Each number is 128 + 24 x the weight over its row's rms, rounded and kept within 0 to 255. Layers, rows and columns count from 0. Numbers have three digits each. The size before them is the row's rms in percent of the matrix's.

# layer 9 MLP gate, 512x192, rms 0.12, rows 480-511, columns 0-95
105:129108134135132119134116110141151106176114125148163143101102196100118111149095128161093132136185160102136171104132129167146108126115150106179127145116148083143094105107102139134119189133120148121168155139086113132115129085139122144105095129158143172110101103131147163164122153124174122123
107:114087122136110133110121124151117102131159170122131119119144152069189126140121125106135124124121135139127096152100157146063104154142161150128118080157150143129110123155139102156147148168124139092142126140103092132160172151112142148100125103140096127132139120118109120164097079118115122172
094:171163136098117115144086070102107120117102136118123090149149120133140104112130131111114137143123107125132163118125072117159150180127095151126167127155118158121134129142111136143123155114121123163113100148143133147202120167133137122108111117191072125088127149072113180140099126150139101103
112:152125148124106142107119119125156162121125134131118116143151130115137099112092146114120161128130128134142141113135116121151137111114137103188088090135120110124106065106088168158125149088116130095126097135076113126140152119086122149137183112148120118127130157104140095116139097092108139116
104:098157116116155169080108103092116136117128095161085127156111125147134162160139163135151164063099156121074143130173145096142105141126154138147069104145160123137107144124173124121122151147065086133120110136152100141144133128114139126117094117170141150088121138151174119118109136171142127108
092:120156142112143126151121107129130120120121096102110150183124124170117073077125151121111160104130103066074092162155144112137094109127159151138146149143159110139122121100114107105157131172112128093108131117136135147131073165129174083072147132155121151115102177120157159143139120143088148128
120:098127130128084158139085112123112095127096104136091095168119104144104126119183124102103146180135138111140125140121098106156148109130137123168106141109161122115111112118124134165170119145109104118123096077088106143115115115093131114115139146113110130155154142109153099131122132150136150132
105:108076100131138154121111128108160131117124166136150166147135116150131190135109151128119138097145146134118126122161144147101117171121137093094130115167118112087149059162147100099131096126101120153147147113128090128121115112104115111148078134170111121119110088137140139105129116129127128115
104:172130136159122110132143118130162134102134087114165166106095147101169118106108149131087103122163107103097176124105142162133097124102112130101150146162149111104117116119101113140136098118104092126084162157110117122161118145132131105120163098119082135117091146119162098094108117121136113146
108:088132154135138099117113073120137143093086144086131159109084145115149123126123143075135104110117168126111142152135155148144130094132146131107148100159138114082168133151140118101142075151149106132158123104152116090132123071114119157097109149106110101135139112138121138151101124091109097138
106:101110129135096108136143113116152161081157116110121075147125135122071130097155117085156102099116132149167142112151120113136126090056130098131110133130164117169100131114171117083076094130121172101147131156149150125093145139095124100099120131139109112139126088156114163103152091125127131105
096:126146127099085096109098134115122165124168100122135178095163162139099114128158118126157153162160147129095142141110121125081130109118150160082148077144135103122174108121117121139097140091118121149132145112122119160156135101125141111082163162115143148144106183123160112106138161119109150152
109:097137121162133129121159127121103124152152107166118142153164150154120107170114164078122119146107105102072110161102132146087098088127139132141132118175132052116143154085129142153095177121122134104119153137133148086157124132133143116125081134105126122053099109128155176130099154105144109106
093:147119133077131133105138116146104181140157095097158141108142126122125124128132119137126144171127127169127119173105144114049146139115107165129107105148116122132147107136126146122143176136163127132130135140156099132136126145102128142138132137124118101111123108140174135101131100148101115138
091:125103157142103142113127103120110115173121122092125159158186100108129139108127127150130132155138141144077121164129141109135156101131104137075143163137138112128156141153135172112175143129130134149093106051124131136140133113137138167174154104086120111163129158147095111118151139139123118141
095:131125147120153153117091130115142103085090100121123155134144113140112143111119150163157152080165163158120154136155129131154128105099124157142122115179126146134125163142127095088130160132138144150086092090131099166117116134111148108168133124097109164144137118136122132135111117091127115171
117:083183127114137179135100074157106129166145086151108125109099151128130133104152106108124149135151101118157126106105134130143128120111107112141154161122131126109116156149154117161164167105156137116116117124153119125118107119156151136110129169120131132161156096155108115097121122097106100141
112:134147149110140125140089129164126129133132140104141123163106129147162149137134105114121211079120114121122169137135146144136110121091146116079120128148102164167131140136165130111152135151140090125150141129108161116108096156127168201132136179110098137112174117120141083122102112130098130136
097:135128127126125107131084125133106116112102101075086124099120136096167169113133130139127150149101065095141155164144118083150146123130177115107138087133120163155139173119110106158131116115123136165147126072127110143127096104171130123147101123094111142119118129130107079096065115133108147086
084:175141098114116121130133130157155132148090092107121110131121143172101105144165113119141126144148151161153114150131155117103134122104129127147119129163163120134096132111122181146120106077121120106096125060102149126142087143130116116144098164100147141179155140123137144121134197157113083151
104:144139126160105128126125108131112155110098119138164121118079164117074143110102081092134137126128128109165139150081140149134123129130150133135145149121118135149134131081151149150100163132101129114170121124139109144132102121112190120144108128130135112083120177124092109094113122148102153122
086:128119176103143146115104101128146136091152154127114114147174128137085156150169154111142137120138097097120119146152136136104140169134117117159182091122113147136103171155169128131113107145101166121129140096125144087145133182122084158144149173109164142094098134139131109151077128153159136129
106:121137096090148140112122105141100123105132112135137132113131174168110137150117094109132086099120150125091126139099158094112059142171111121143153129149078135109140103135100151155121112151141121171134170154119136114142120124146180076122122151155104164080163164109141146115135076147149111133
090:132138123092141109131137095138174133119127141122123065136138124131136134108139121130123141128148043137154108075107092153128120152156196114130161143150131119122125118154114138088196160140118143128155161140133100162141157114102153163157150112172117097111092140162093096131156158096109153137
084:152128146135078097111128139154090153103113094105149126108147135162102155121105124136075125129166160144151160138158145182106166134175137105176121142140166092157130111113156110135114122094104159119145144154144100128138128143121145145142104110105111164136133117087118113127131114117117095114
105:148123099167111146138105116122108154149151102131141114104165123110129112165114116180076083117134143112134186161083094135103105158115107155143112148136099118132140124124136138113143154102119131082170133134083168128104134144133097092127106154078117090101092123129133160095125134158160114144
089:131109106157093128121105114118120126126140144139065119120133106086078132112113117102138089093132139138171145122124115119116090134131112145123127090137215116136106199138123122131123162153149132148114082099103091084135115143089124105060117122132103107120111155128140063113124108101150107146
088:114169150157118135173077105113145168109117152074115109104161140164113140137119128107106103103182168136120136181117150123152066061168140134156169124129138147107096119112112182106158123105128191096109118167140171116106141107133124117144144148120137132120133125117180142132124120174164097076
111:108115142088098120128163148087144151132095093169113119118115094099097157140121095117155131095117106131102120131133101134104118117170135181123151105128112176139144075080125150163124206134149118142157149125148138124139117103145136139102123102098144146130142172143122148147130111093079117106
102:121138142137129147154129121124113110118105108084109069101116160116151151152124108146131158135122150102109087169145113124119135140150111136107122147135109122153099114153103130158129125109055145120116091126207127119147144176182102104139110114106112122134107153179149086139088168119118145133
100:119180125110114121103124102130128137169154163108104148138114130157158095114148124098126151177141053113136096142125107100150123120153100157151079144108127144150172096133117102109124115157124144129119129143112108149152126142140113136115158125139111137107107104141150156132106114110098126164
108:153125161136149160110130131126160088101152129169110137140110144131076130130126148149085125125127100130114147157160103078112133133143126050138130124131152129126114146093124144138172123145129132154129126182115152148105126143135124142164127130168107161119079151148134095152157089107148157108